From a checkpoint of a small transformer trained on Wikipedia.
Size: 8 heads of 64, MLP 1024 SwiGLU.
Each number is 128 + 32 x the weight over its row's rms, rounded and kept within 0 to 255. Layers, rows and columns count from 0. Numbers have three digits each. The size before them is the row's rms in percent of the matrix's.

# k: layer 5 attention key, 512x512, rms 0.0469, rows 481-511, columns 160-191
# q: layer 5 attention query, 512x512, rms 0.0485, rows 482-511, columns 160-191
# v: layer 5 attention value, 512x512, rms 0.041, rows 448-511, columns 160-191
# o: layer 5 attention output (transposed), 512x512, rms 0.0379, rows 448-511, columns 160-191
# gate: layer 5 MLP gate, 1024x512, rms 0.0445, rows 0-56, columns 160-191
# up: layer 5 MLP up, 1024x512, rms 0.0441, rows 0-56, columns 160-191
# down: layer 5 MLP down (transposed), 1024x512, rms 0.0406, rows 0-56, columns 160-191
k481 091:168144139138166145121168058114154101113112143104133107119171096120134108126151097132112112093113
q482 092:120109108181132145118080069112109113097109150109174096187107107149085116209092091036119186165127
k482 097:147152111118145169095087103131152138096102114150151131147145139147104099109051121157107135151070
q483 088:130073116140126115178154068117131133134070141180148162144121150141096110114126181180144098128123
k483 090:147184170143133141137150125167107134085155113131146105109144153137091123185199126116111113113125
q484 090:134180121138071093103101127131173151104120136157109128122085131106151189147113061108065161181104
k484 095:145082106119134176119132126102159143125120137131130116110098133111094118097208116126151104124098
q485 087:151143127142123127184118146098153188151128085125110126112106233111175115149116157135179064075144
k485 086:114167153191145133109155111116137095132159121178144188076139154140109154105074107072108124154134
q486 087:152132131123113128062113151198158076073160132177142180157066157127103069170124113098108110107140
k486 089:104166114088112129125124087121077136142151126135144216169137120137161139139170105106111109163115
q487 069:108204151139048160120144179157147118140168147079175133154127115118140163150058170154136097114143
k487 086:093116106138149168096126130152133136105103117137120191127146108148120120143102087115130107136125
q488 092:152118119151139148154090100163111114132255102163103158112176074159149113074165154135125142163149
k488 091:159151122100088123085131132102116072123113178156204125159127088108124167153173088103141111103102
q489 091:102109112108139145109127164167181165061119137149098166127128125221156171117145114151141113150099
k489 093:077081173206139150133116131094137159113140075149155137134126137099133119127050101157130113118123
q490 100:159131116126162108109136143164166126152146169129109144125190076095163108085170098092115167149174
k490 097:156153102162064120131184079098106060135091127164134124129126130146116148142111128166125173128054
q491 087:145093134173144100132172082161161085160086120138136192130169088129120133075112184110113132144124
k491 092:102149137126138141076143125134140157088092156151144146106134120098118120158093124115146114091123
q492 089:185093110129062105077150181113092113152149163098074137054095073119068147123179132100063163150122
k492 097:127137105130122122107133125141116157154142131107097098104102151111131133169249132109151119106138
q493 094:161132153139125151100059149089133124059145094099106065197049184149045140179120078125185131113133
k493 091:143093163143123150137164116055136107161112122082106134091105094155149119111083102099083116121154
q494 093:153144137079092143111215157129134131150196146095109151163139132139134151118147159127118110099112
k494 093:102156129162212113122133124138139127113112133109140145135126125143160106112000105051108110133147
q495 085:080192147091118169188105139136145201079135127154145125175126132118150091162090102151188073098152
k495 088:121148145131117121140156137112124153102129109152122133180112114144144115142088137166149114136109
q496 089:076102096152112144041073153149116122130118171158174085110078155121058053158156081092189103174135
k496 090:143145072151137128100102129137111151161166105128102112089099192122149114119069142085136138145150
q497 083:075143143138152125118120062129128163125138134117155103101100089121163165201151065088131134157182
k497 088:102072074127148183139109151136140149079066119226091108184100124172104122144142097149094138155123
q498 091:117180116083135137102222192141123099096139138165137143158107101159093119111084122137101099146115
k498 092:141131141144111144128113139160165121166066136126095141121127129154088101138074151096127112147111
q499 097:154093127112099095091122175133132119189126141148104144127109122082095167100153084107085143147122
k499 097:154085142114168167118156139083140141138154122090162075093134145108081117105090106123084169089153
q500 085:196146094096160176137140081152120155090119094128098102134172090192156122142186153175112142108154
k500 089:120130106132143076114129158088105137154144135112136103129114148151145130131092147175185125112152
q501 088:081139113095070131142236111110178102165090166090102116096111121125101141124147113205115086076107
k501 085:117145151172148150175099120156140162172122091104157155104166090120129078131100122101101161129135
q502 082:160102111096053136143125158151158129119142141170123145160152188036135124117084146102141112172102
k502 086:098147135105139093062142100099105139167164109150157161173135136106106157141102192165151107149129
q503 082:097131154151116161181189118123124103145099141102113103111101141081127158072123186164095129063164
k503 091:136152121102142093132101074148135154137155109107146151096160093135125189121243095090133114135100
q504 087:127099152101162138175062160133138117148094063119116093142136079145132120114079106112072134130172
k504 090:143118126115104137171129096105113132152125147132120111109164132158115161125230156128159135148115
q505 093:129070120120115123187122065174079118153100127091084110115128162144096130150121188161182103093157
k505 091:143108148152210102130170133088131112111077109119110142044181133140136125154121118111141140116165
q506 095:198145130140065151164141108113125137100136137136082161153092178163108062160136111093080123120142
k506 095:111162107140180120113094143112146138079118115158108182108079183169222044156063108134150155130114
q507 072:134173099148092105130135167131150112154099090102136121085126175108158127125094124133128118133051
k507 078:139106131134123103117122170095127106162139151080154133101102132075127114095151151097145144094155
q508 081:065139088142066083108155113089190081066124110154076142182092093117160157110155082029127127116108
k508 085:094133149156150156151118119128109129145139120076121135119149104113093126095200101149133141136092
q509 092:106058114129075129149120128138097094159093107166145153064113109150120141096117163139108161104145
k509 094:117128156102136131134129144093121088129185130101143104093100154133070147117069147103133140142127
q510 088:128132148188175129133082242120174129116181130120118149149057108073171101124158142112132091154176
k510 089:106145088105132085104186097168077046152097102149098133127113181158123204153142145122092149133096
q511 091:098090106123145149130079106124078107160019120124164084065116135120101146106149146094120160132126
k511 094:116113143111143082133109106146119127134175128104126102069134135128114161112206167148141119118128
v448 089:096146144093094154108116120055134191122109149074229147190146124113132149126161132082071155118149
o448 093:075126135125118117135105115162095187116161187114158139088083129158117142118125072170186153106140
v449 088:084176150100145119154058106124130062118092155097085126155150126166122124152120185144142121165146
o449 093:148070136072132105162092133125126141170136130132166100109162154131111112090195108117064079184127
v450 086:140094151148159093104142115189161132095135160074126109182111179107069169168156086104209101078091
o450 091:154166123131102102140147130102115126189122154160103113177109073181145093132037117088073149111118
v451 086:150139134149117136057142158055178121154128112054132072149162101185140096105131172110125161073133
o451 083:099140133113130132168105128161094131115172075104111156115151157115163138131115110055111114173113
v452 094:136138143099107125081124153079075158114123085125084152203125110147122111099122208187118110111170
o452 097:100089156156142117131106150109096110092111093092117161063145152107129155111083130129122168165163
v453 090:163143116100134096142124087188115127141158142108164137120099117033169161089147106057037122148147
o453 090:069108116126107085103116170092164111104106184121115133155107173132085040166069077138146186087104
v454 089:067132151175166093132127134128122103056177131115106138085165145110089171143127082145108174111147
o454 087:175143120122093152121219151096147120152166088175130092155151127183131105119122125106100115123110
v455 085:124101146203091111203120137101135155127121109142159169142150033061141126120113093123162107045165
o455 089:146142169107125088113124126153087121158137181149125106111113148144138092064200131097107169141100
v456 088:115136171097165077137105129093109135203131082083149128131107127168088098135153196072097193152156
o456 092:092135135119135115168102093134089140101118205178148159151130163082167117175093081119128155105151
v457 092:089145128125142148140040097139153185170157188147153099125110210119139131109093148095094245084152
o457 093:137138096139134148122132115132148116093125137147143113138135113142132148125230100145189118159111
v458 088:177103120057209156129115101178130142157111114122097079145108092107125113134134133140128100144175
o458 092:091176174182129157161098127154103109085130135113118141120134173151141121144046124138141130156103
v459 085:179142109141140188112142214155143112171152115157157102129112150090136134127094096141119062154152
o459 089:100136180173156139161155108125116089059146104139113170124143084137164138159150183134146101143145
v460 092:072129159125122145149124122174190142114120126161122124164118122125070146092108136117112098127100
o460 092:117126121080109091115100161137124085168106150136127097135101096086087082156179108068108131100133
v461 089:099118087222181139131091116174134132132078097156100175102157132122133153140158172162128139146085
o461 111:185131143133106129127171144124139116130144134155111133151142110117123107132074125119092136137137
v462 091:108156116151096132194149114087168184123155136187059118180176136143082115124117176088119157129114
o462 090:119141180122171125071120143145084156108164158131143092073083128129108121128136074146180133093175
v463 094:191201099185164191143121095183054143146153142135176110101078159111118138181138060147151198144135
o463 094:196156089140129126174165084172113148093130169144090121204145155131157151156062151155120072170094
v464 090:150142123125155147139143147120127144095093127103084137119096116124127107122112120120149187119110
o464 094:196112155164127142118195148153124137107182117135134171192175077173087111124168134164166075098207
v465 093:137202139115135155139102168145132079141108173155071144127078148036120141119114116128173043111119
o465 096:123090142143151093162106105157135092179117161156140109139168125099075130100162121136144120176114
v466 090:137084111164109090086130096120100054071168147120186145153111133115140178092095107123121183141120
o466 092:143173076113123102147118129120157151114138119150052084150110100148132066168171095135096163109095
v467 086:149177125109138118096177146178109111189102117110125117146108112111120152110130169159112124107096
o467 086:101151127147122140124104150092105127067095150117127119122075164135140122177049087172204112110150
v468 089:131125133123113101115214132118133077110101141150099185158203157122097179091121117073197140105115
o468 090:169109116074131096114139157139109177134069100114132088079153077110107112116147191134079161174167
v469 087:152133093104139165125140142123140131136152130153093144188142136083100088081150141108073025093129
o469 089:145057113129169106052136072096136128126118093106154141174129140141112165109168096161164144147167
v470 087:188136115107085089101134127123092100174102167095170197152101062122120138144139133162225205137119
o470 085:122144132116114164162134170074141146113186111129090101138084103158126115128197124127142106154102
v471 088:124104159124136119113184112152149138141105066135097162171160188139091085189123142138214102122127
o471 085:192122156145108117182138184100166142155156096145094145130155065121125148101135157157131164134173
v472 091:168105174076141192094087143144102117132153139077139108146150136120130163136147074097177137094106
o472 093:144158150153125144155164093131140084120108100140163060120083113148116108104104110139142152160127
v473 091:138213138066124155090080120123084180116080104110105235127166151157097149142135100103170146076022
o473 093:181135085092134113163156125141107156073196141112119088159098125133069141157210114129101126104089
v474 090:137047118138148112193159116125143116141120111187096124155153082103195118090160148180182058198136
o474 090:102117120101125103063117135071129097163114128155197112147105181086145075123055079054117124114143
v475 096:167055131097128137098122106191162038114170106158156118166093111111091166118123139168099139119104
o475 097:163118119156109140147101076129143127164065101158109123142114120117127120132181095126135086139109
v476 091:159167130127097122077172180074155211137140107181058115091155215162124098134121113140116108077148
o476 093:142094094124145146151125059144145101095153166115161112129127107111110203093083083151140162128170
v477 086:165103138112144106103117139142154149097113176106164118146136162123163100123080107189181207136140
o477 096:145106084127136102137092119106124136168135117168113112132153133143129156101186158131106129179172
v478 089:117130139151160141124047091075141152156082114104167147079172106127091131129151112080146134113104
o478 089:170136148136097189063193153169143164104161143152154112115066153104213092211163090095099107072051
v479 092:130173106164161101142118109099116110135092059144022126095104073148149132099127156165085199112131
o479 091:071085134115151198086145178147158156111136133125153133135119149106112106145133119188234091117166
v480 091:120088139104176091100128173106159161132100096129175127177092125094133073133106188114130113121163
o480 091:113108094173120169136113119111111108137085154178141166043165141141168111133096145182185141122194
v481 091:098118106164118099162126122098116120135120113152107180094127123115139054131137139104180143141165
o481 090:174115144077111157147121108127153140104123175071118067026126105109181192145101145150136153082152
v482 097:109124104141173152076148134103112078110091110111147153131138121133088135092140138108073136109114
o482 098:082097137105121112120059159174153212074078130190146158224111153085122149118109070127118125208208
v483 087:050172158132101168115151150083157161144111164156151141090075095137130113097160141104160124128136
o483 098:100123152144145134141115129134093133123165069129125086076137128139108171124081126130128105131120
v484 090:125183115113130112119105137109112124131135195165078199129120166119184102160139130168132120220110
o484 090:128096207078144171158086140140154083107115147111182107091125133105123143121098132192109059094144
v485 090:106157150099121093099185131083126101126149104090134167061143127145095162156138110134133221118122
o485 089:171099129122131173139083143143120174091132153108127090118144107116079166085151135120075138142158
v486 085:119099101182151117105193167140134167083084084182139131109086166158145133138136161095153179130130
o486 086:107167147115076172102144120117100131153169148123109189118155058114130149100200133065106169097146
v487 091:156128136139088114179155149096159122118120124150078167152080132118030083073125165149159094148136
o487 099:136130141120146148113126141113145072162150082142121108175143119189181157123096145104133110136168
v488 086:144090091126075125177117130130117157090087197135166109149058107116097155127162091070145133113174
o488 089:091128135138079138101143158140117139114155087132146172084116158121083110114077164188164153094112
v489 090:152082114105092098187088125099091144106129144106137128099089161204161123125118171131215082087154
o489 094:153126108120153126101125140066137104123192102068144139120112128130119124120124119136081127147085
v490 086:099118153053127141119089171171084071140170134094140140146085107106087175135105124112164135229167
o490 087:088124115131162113146093099141133119098125162162136136136169157126136187106107111167068127146084
v491 088:110103124156102160162100104073139150124126075160094153136125175164135178104147097155132140123152
o491 084:134134146092168110163149153150138102198101115104186160153187139090203153142075155139142158159140
v492 089:150117104152134194120147135178136165208153076132136098158112084144135113142111159086137156099110
o492 093:152141119138117091166134117114088188087142169106074133134116136147124086171191160094138089119151
v493 091:163156162162111089180164099112136132096209138076095143123062200179118178127098153158135095121099
o493 091:161136118074113136126112113126128081204098092158095091148177104129163131117155157140073129125154
v494 094:113127097091081078118093119132112084093150127117132145086076118148068083120134170178113133146116
o494 095:116112097117175096100091090028143145097143104183110082086077162096109113141147163168122139148108
v495 091:080129171105146135096113152065143194153128124075120179127167103112117112115117150158114137123109
o495 090:087101180104144125191145200139083122160151089143173145101127148144130088070182134101169112061182
v496 085:098156148150086214199114151140128154168156112159181172146170078115159119114135130142142151181097
o496 082:129126161092123080150143133077113120136145096129130076118151142127108095138116108069147074139064
v497 089:057116100138132150197152126107108119171086088182104144067130113082135119134159066154179165152131
o497 091:097133155104095152127133159173133175136128172054182170120148124130125144178093091130084112158090
v498 095:164135106108097108128173138140102107101163099154033163083202162185166122147143170155098139136109
o498 095:105101118089098113100132167094149095151116101075124103177179140122122144159075142133072114134116
v499 085:107139132129124142128113105250146129130183123110140119101165131199166153145116068137142137177124
o499 089:167134089122063121150161144107143138151116066156079146112163151093062089086100175109130061108075
v500 082:118194148104150143124104104116175149141123131154134148069088209077198036125132165151122069121115
o500 091:152096104152151134140129119104126117162107128123142120150123104170128141130117150146131153119143
v501 092:124135106130178048113113144126047107171164134150096084112095104187110090156119195160172170090130
o501 096:158139083108111149122127129126118123116142172138158112148122119122073110138044133114170111147113
v502 095:101103118100103155131138129186085140150098129151188167151120140169134117145120177143122119170123
o502 095:145153177141152126124117183074178081135093164011083145119114102099071142117109104108109105102164
v503 084:119107137127156169174163162122112085119117119125088081154112142148127143159142171126105166172163
o503 085:140110170135128127122117090191157152081135166133161193132148089133130087134120060144118146051180
v504 080:123098132132167173113176187081136079175161130142131154113151071143088110103149209124110101149184
o504 084:088159153131130172158160115105156105090148162069120120119104150150137128180135103169153122111156
v505 086:143125134126110144138112131125134175141130124190084127130169118095128127131141155126133117187138
o505 085:145102197126114180134180140131141148128142121125187212078162128132140166097158112162157142071148
v506 092:166129117141180103126138071125159212067150131153153148140116158143121157181142107123145127139103
o506 092:114168120098131094113103157143076099153170081148166110101154158104130116086122153130143120122106
v507 096:144142107144139165122176153134094082148136093143146088096105095157113086150142070110164112136147
o507 102:078105143144155150154104116143127100062129177115132131107142102115084196104097117155160126170164
v508 086:117135110130113089154172124110122109126132128139112120167139104152114153082126089072207156093188
o508 092:148099080132093118094116090141109147144151149153114102114116126119055089126119112082157110177101
v509 088:145069099179109158141130114175180103097133125165122107103187110117134111103104130158013184156158
o509 090:148116138097116111096192178102139141129108100085113158099136166134109157164159104107133158113101
v510 087:122127137132169149132142120130106110162169146162146126196146114095110148119129138177073128122155
o510 088:180113172172155095157083098121129117127117175101153084185134163154136131156032118117148090195108
v511 088:192045095164144164132138183131179098129104163135086065173195125167096113126122146075112097081137
o511 086:119129177105161136118139098083158117203111138138122116113078137098153084152155079168159110156146
gate0 104:088083140098141101093171089116140108075088159148134132153193151142155144132105099115139133112132
up0 100:105103159171155159140086138187164111097151078168104101144103122119168149092166129155102087119036
down0 101:083139151112142133081114063116102142080137123152140111133134153141092143137068073133133078175126
gate1 109:117164162188145127122071137155116072091106161169116099139131121150107094180151118091063139145122
up1 106:090130151146171131091106139119057108134098146114157123160121086186160157144135084137063119119124
down1 107:127152148105131117080127157196099090178108119143099114114121081160114085093121097138092158149158
gate2 107:147158103117183150117113119080158126107167133157155128112134108140098138147132094096137127108115
up2 105:124121109126123157061116138081133208103093105162135107096083153188104184084130165111133099143134
down2 108:104091097104075110203163172109134133171129124118120147111167164157129151119143111117122147109128
gate3 115:099128127082187179133132144093187119132126077102123083159073088121122111137145160171138131072137
up3 107:156141108081101152139153116127106157124114114167109097175073096106123121163171136139084160084128
down3 107:138135119102118159160146125118135111124152163124115101121092118141141119154132134122136145131115
gate4 078:123151118115151116163147167116169157129116131131092122152131163220147143141093078179149187122169
up4 091:165085123027159130098076149194184133208155122146162134114136093140146162106138126125132120138129
down4 087:150174143113180161151173077086103121146075144103129118122155160119101082161130095122129144105118
gate5 098:117145116150127093128093123151107108174086177147087155155155144070137124105160113072106133208040
up5 096:131096158100187108141112082169110146086076168168182095169162154118138128143116091115169093112089
down5 091:155136151116127070095153130123159157123098138116139166105125133156150115089138171142096148136177
gate6 102:153129143131149122129113139085125164144135172146095219139075143057130100137147150072152132150080
up6 106:084132080139132101154124129121109157119098095104142145152162135162086098148119101150113140099147
down6 108:104110123109102053137061118160157139139125129086142139144105119151145137141099142064094161084131
gate7 102:074085019092145167105175149104146089128166066118088140108119072073139146109138115152124091110131
up7 101:123035059210141152128140101156137145133135137062135092097082119096154088170140195168132153131113
down7 101:156092220125179157094102136131159147095057178113098117107103116123143110129174061113121149155089
gate8 083:131123131146106064137140173080108080096123145074115139196156138166134132079147101137114193158093
up8 095:142167122104115113143131073154106108130157143134095112142102094125139156077081107147183164117171
down8 097:154135120082157192145134131157094157198171114193066127135167116141119085154093105135116119124089
gate9 103:101165092155184119082118112113100145165129111145167164130114111137075109115115158104123104131116
up9 100:067108160119137149092166155137140147099126099177152080077137162138134136101091177199161192136138
down9 102:154174121132115155112085092134151130119092120127179116130145101127125126093087086127160131126121
gate10 110:105087165062171113076120152158089136098117102157147116126120128107112146085186176186085107136164
up10 105:087197149157102154115139132167122110149066082182159158129105171097136089135064060049149150149127
down10 105:152120138169145137153112167147088142093099125129153107137149114051140069101103129180159101115169
gate11 102:100126178150123108143123106138131106114163142092146142146141211145125120108205110110130100094141
up11 101:089125129104126119128179126122145088098098162157109085109122127101115143064148099150149127136133
down11 102:131096202147170137098149087126105153169179102111100110124103126156142102113148132091133081168133
gate12 105:156125131078160123148114154105101149107149145187055122118142095139109144133195177135136156131183
up12 094:132111117108121113125046145086153125129203130143153117112132130165090083133073164104120138115137
down12 094:128120149169111137194041107189139179117100130178149155150141069163111122105118167157130080145090
gate13 082:153061137137083116136096183116153114122122084119105118114098128134151098051142132141135107090122
up13 088:079133127154138136132109148167097088139106147125112180164157131117133142148217125020091136147168
down13 094:147074098112124109171053158187146135092130131120086125128114093203131126117130110082166132145158
gate14 107:097187114084142041119138103097127115178140209125123141114141112163173138083125145119148138133112
up14 102:140133120136118157077104130153127111161118110161127112108037108120117201152185099155166116217148
down14 104:105068119157190103121190064109114120151085130107093191075115139090167110173084144061096110086138
gate15 096:147141050157079100130160151151171125154073138128116177197176157155114157112119151114107167081117
up15 097:109084126085079110126106104140131182079066188078201117084152141143080125148094140121134127102159
down15 099:109122124133153180098124101192102152133109134114079142117166100116095129116172156168129153113116
gate16 104:075076138078167112127176157094076086132069183118152102129155069153089127125138130149096148095133
up16 102:118124141173062169103119066129104152080155112112117136146090184087106114176105043152138135141153
down16 095:138107124147095127126151174124120181067141147119101155146134138148161131087203109140052099131136
gate17 112:159137152126134066164178121147088145106113098105132139104125149144134069123176163140129128150186
up17 107:135157112141130115074067094129158170170109127060116218119199121149129098153149047099153140204139
down17 107:107136103097088120154106162101155105186110165158123090130143104085127167142129153104151094173144
gate18 104:107103133134165134084072085131159082116112127110104126139150107176085121065126095142114130115074
up18 105:150076085100140121107123116172153124140149181146139175083133134155101061135083098171086108127132
down18 105:171155099121175117126115129089131132172145097055142130132164084120118139127100119150102092148141
gate19 098:105165174190109071165095111153145157138164137169144127058090104115110137141105224117145163147100
up19 103:156120137077096129149086119115130079172111078116114151091132181111135139165133115107154105137123
down19 103:176158163129132127126116174174110082165092166094133139149138140108079146109122129171136114196176
gate20 090:078177128057134075137175136116110155143151127105147203114136161076152171146133138154082160051117
up20 095:116074146165181067099203120107113112149119126083158115147159176155116135123153122186053108130157
down20 094:098168158084100172144116102157109148144145139158126157074084092049099163129191115089143144084138
gate21 095:126086137109205117028106120084073091129134167133136149121143132171162135132154159121073151100088
up21 100:094146188124129114086066140183072117125126139125125121130070117157101086107156117097135138123121
down21 102:147057136104112071127114151107132085213123097070137123136138147170146055130103098096154196161174
gate22 105:141129124078137162142154097116169148142150143113157145081090144063163157181162127146161149142083
up22 104:139093107144158111078189138124176147061153144174156116130110078110141146120146204085137127140099
down22 099:087152174146101131136101104142144077140170137151113156108169114188165148085131126214039150122108
gate23 102:145169109135123150101108121087048151113168103125109171086107104150149134126136077156155117098091
up23 101:130135172144152154111141117079097156151155091142117159153146067148127147102126150131110106069101
down23 102:131077127140123137095111131150208131137109135180119179096151197082135130136118110091128102165145
gate24 093:132148109142156070084121083144131173129085105117110139114108107160089125071131137074070150144147
up24 095:153096188152162120216133136101113156123123101140117121078092077140128155143136116173183138152161
down24 098:158091132120102100158126094107094143137160118185122103117136118150155104079139160146141136153103
gate25 116:092155125114151084134102109135087156104158144127104099155054093117150116154168124131173108122156
up25 110:117164100155127136128119168105125121201144132041128142144161143042106129102104113158132168128156
down25 107:134146094178102103140118114130108133161108122108186143138096176085109084115071054182079133176172
gate26 097:119069169067125180096137182132130153103185079093139175129055111073126160083137130132094126132138
up26 105:101108120127104133122106094201180161184089195129107154098115142141134128131094151096226093139096
down26 106:152110100114122101127119145180114178194106142130155143145176136112073168146141129162107144124127
gate27 090:063120153186073095094187106092130122056120054140130174154102094132200116153114105146090141123105
up27 090:139152137069123148133160100142154168079130121125094113134113122158016139174155086180157136135118
down27 093:183136192170133156128178090115101171128120109135172141117110146172134101090121075127132167115123
gate28 098:092142120150096133095090136103159049153165132152097197186144094104117126125132178125120169133135
up28 099:191157140150153157165064102077106127117097127134147100081096150129111154135097089103168108154121
down28 100:104149112087139112108148084125185161203124092088158142163130124105043167106122123119087139166109
gate29 073:117141128127144182098078142090174149048122131144133083109130113060167125128149121104101110120170
up29 086:127104141121167103153196142110112082111166107097092176093141120160101186164083181163157144119091
down29 082:055153116215078130106123071055119112101117127119103085166155142139124103131153133081133150166146
gate30 072:092123042140165162136076112076141142098120142117143153127074147152095137157141128110118146184148
up30 086:173150149162156099144128127120159089169135128101129120146148137129209133092097155105166111038110
down30 085:128075158146124086134109107113146137104093128128139148140145172150197090156210120068142161118131
gate31 094:093144072124137148098058134148148134110094156089150154070165113071135128122130091114089119133135
up31 095:131123149107116163149166083152142071145124198087129092107102082061133154186124103196157120131125
down31 096:110145098116124094142186171167090143182092143122039128115158182151145092173146147165146125161112
gate32 101:149047079148139137140137133166147148144085160121123123096158132142187158125126114146158131102157
up32 103:078116091105163125149116168040151149123126116086134149108113080125194056124152118102115142078169
down32 104:117150144133099148157043139085116099145117117113081098159085097119098112112115141170139133128169
gate33 102:142092088113126154162099099159141130091125111136089161086093145157122126160153169104173106157190
up33 101:088120123188126104178130129081143160166099069128101150122080106118128129146127085143154089108135
down33 104:073125115119153108140094032130123130126089204085169079097188135088155069142147156075135146124155
gate34 104:086127109147126118110203060121164131149090126098144192182106119176159146099091186108107178090130
up34 103:172164059127201128117108133109145126099157194151140117125160124126104123095163119116121139090123
down34 105:159158168074162102135178070135197116127150153134163112079133116067091166115143042161122098062115
gate35 100:102176132133127149110091130161124146132121112155086156100156167130156038139178183092077124159136
up35 100:200110125168064125172109144091137192159092083123141110129165133182083174103129088157163117111116
down35 104:133125103139080152096067140116120157186107088128133130111201091082132175147033123127128129092114
gate36 111:163156103135081088093133126151193167120124147121099145161126105113165156074119120083137155145184
up36 104:105140118130101149117099156088148143093139154192114162116085149107094182144130146144136076148107
down36 105:038113165179133114100089124182109071200137095147106153105116176141179084142173104101135113135122
gate37 097:170160160122159154125114104098123144110103142140125050151079179104130084143119132149147140093121
up37 101:154084149107141132138113152086073174112147153116067126095156154170100096132110169138137096183124
down37 104:068171062099101123133142162143090155167123131086100116103168056146080116139091137074142126155122
gate38 100:058121139122089135146131145098143082094134129163119097098099170118135111171095126168133091163135
up38 099:131110101109093122172134163190092084134142109098120060128102141148165098116168138071149079177121
down38 100:099087143206136171171175131146139118133104125180152091145094131143157122088132135142098086116137
gate39 107:098108128186153140158172125078124112079079098119074117169127096168111067112166101097169134127116
up39 100:246079096092063089130144129096137083158129106142128128086083133252147078133083159161162122143080
down39 099:133109182121145093142156125087106149090120090143096114144099159128100157123137158174122130111189
gate40 094:112134132097076135151088115088125120151091155081181168139158143158099151152163118098142113130122
up40 102:159210119202185101113093134118134129111090110207088137103138110134101137074110124117102186135098
down40 094:116136143158130106158088117103111141168093154148107140095134135145106121103129169055158122093098
gate41 068:118152159120144127131101125164083107144084168143159097140177149130172150160102114162176121185136
up41 084:090123131147080158115142128118109138084072116133108119148131127139190107145133145096130195109127
down41 083:113135120066074168172115182195162094132138133150137167102090106144105084117087099144124111112155
gate42 100:171133070073134125120111228097120130133126126210162113120103161131123186102141137109184135174146
up42 100:080157145070114102076137139113129108189059132107134133133078112109162147120201080094122144157161
down42 102:128181162114199152087200163166140112152202160148163189149123169144082145138109176139097153161095
gate43 103:108153164099139104129177149120120139125091151174061158118162148079224060105128161170132116149135
up43 099:123130118116094183132120119161129175094162125192155169122134102149103112127117100160098096132112
down43 101:135155151081150165144080093116165105091114158141160094133124183154106145155131121094156157146151
gate44 098:102063155121145193115123131138133091108132178130133088112123184116083120054120166107068116157167
up44 096:141167120111106139121127084112095132125088091120135126093161115174117137149160133167153107117134
down44 098:150130124157146093097135155117080166108063100115161068141129158071096106161155134166191089142155
gate45 102:078090167099158081120113138156187137174113142142178207093168065100098112135104131129082124152166
up45 105:111136137129093115100085132146149138145147092111132147155108121104136150171114105087065128105142
down45 107:066120113120080135136094144155141158140168132166133165184130111146157159146133070160134112102119
gate46 115:135119109139162098183169132159152085123118118099125092096145187105138050092141096127151127140109
up46 106:132106120182120135140142108106174102125150145118119091146104092123111147200117160089110131095103
down46 107:150160136163116104170133158037102131123126156128084088143124145113167141139113097135140126122117
gate47 074:148124135079132087159108111119113118130112137139110092156127169154181158180136191127106153153136
up47 086:169153132189143151117132086142098162128115136119179151074135141119104172102156099165136136114109
down47 083:112143111124095156141129082119153139123118076087149109114101136103147164102113139144136190176126
gate48 088:151147149145161094149151132106171095108136127085030086139137110142122079130114147114165085078081
up48 093:099128114139104174115085121133111117121144094163130161187119153147178151104108137170097096187081
down48 094:157148111136162101127116113070122099170120124159147149107168135163121132087127147163107078203164
gate49 086:127116133138164160155124096106082160151165089149049071166096137147144134120184144154148090164159
up49 086:121187154137114103099172086108096128123135132138139107127155077123121181094096144118128099142073
down49 089:177155094099122180117164111177121149131092116091132080074124133142077131106102139135105164097155
gate50 084:176131156168084210125136140122085170063099080159110116105099142099083126059140164144133158074093
up50 097:143100124132115124122089192136144161164135120111165109172166114117133157053181086143196119146150
down50 098:144130160182105152144115056079098177115126080192113138127075127104137085134064147170053092056111
gate51 106:145129109105197153106160145121168147132134126142120120134135187108118099128146110120129119138133
up51 106:112153114152152112140123125154141111100107082098112117097140196139049155116165102150112124133083
down51 107:088065064099087148107104092113102148131104100157126109110136172150075114095202154116084125146198
gate52 102:078068125042086165140140157095134111150111119118190099087073115067152116127168158131107138111095
up52 100:160199128118219115146169117161194124119206158158110150147132132126103140152099120069132138131147
down52 102:160122134154089160129139098153137088119145099115144136087112123131106161113123112114128084160142
gate53 099:160146101169071149173175131125116133078154147169127142084122171186177172164115156068174168110132
up53 104:123131115133124087113037124097121106127073100068064120155127187112126159085171117189142149172093
down53 103:110097168120097118146224168107169141096135123099181108126116098164147122121123185075176145105128
gate54 120:157122090148154164189197194147148111118195137122141180095212159097104103110118143105118100151145
up54 106:108149107163093096084156130182155109146139152184146098167143065136084065162162179112170143098160
down54 107:127123194186125106110166075156123102176099187095085163121122146077159132109114124197098125115129
gate55 110:046153115137195107114102108096124117113147101146124145118138135111152157079110118153080159095117
up55 105:113124155094094060159119154200166132091151136145166133143142139117125149139131096103080120112130
down55 092:061092129128110133125152126112091136175110148113151167122139106075139104095103139139126131110103
gate56 109:124122100065093185142106126148108115124173149155096039125065157128114121138091153092119068141125
up56 107:089141123188093139134141168076137149158107145125149198142086128151153118121154138167147130150115
down56 106:113165130167120077096196092109112147146173085129086116148146165127159065124155160149125122121081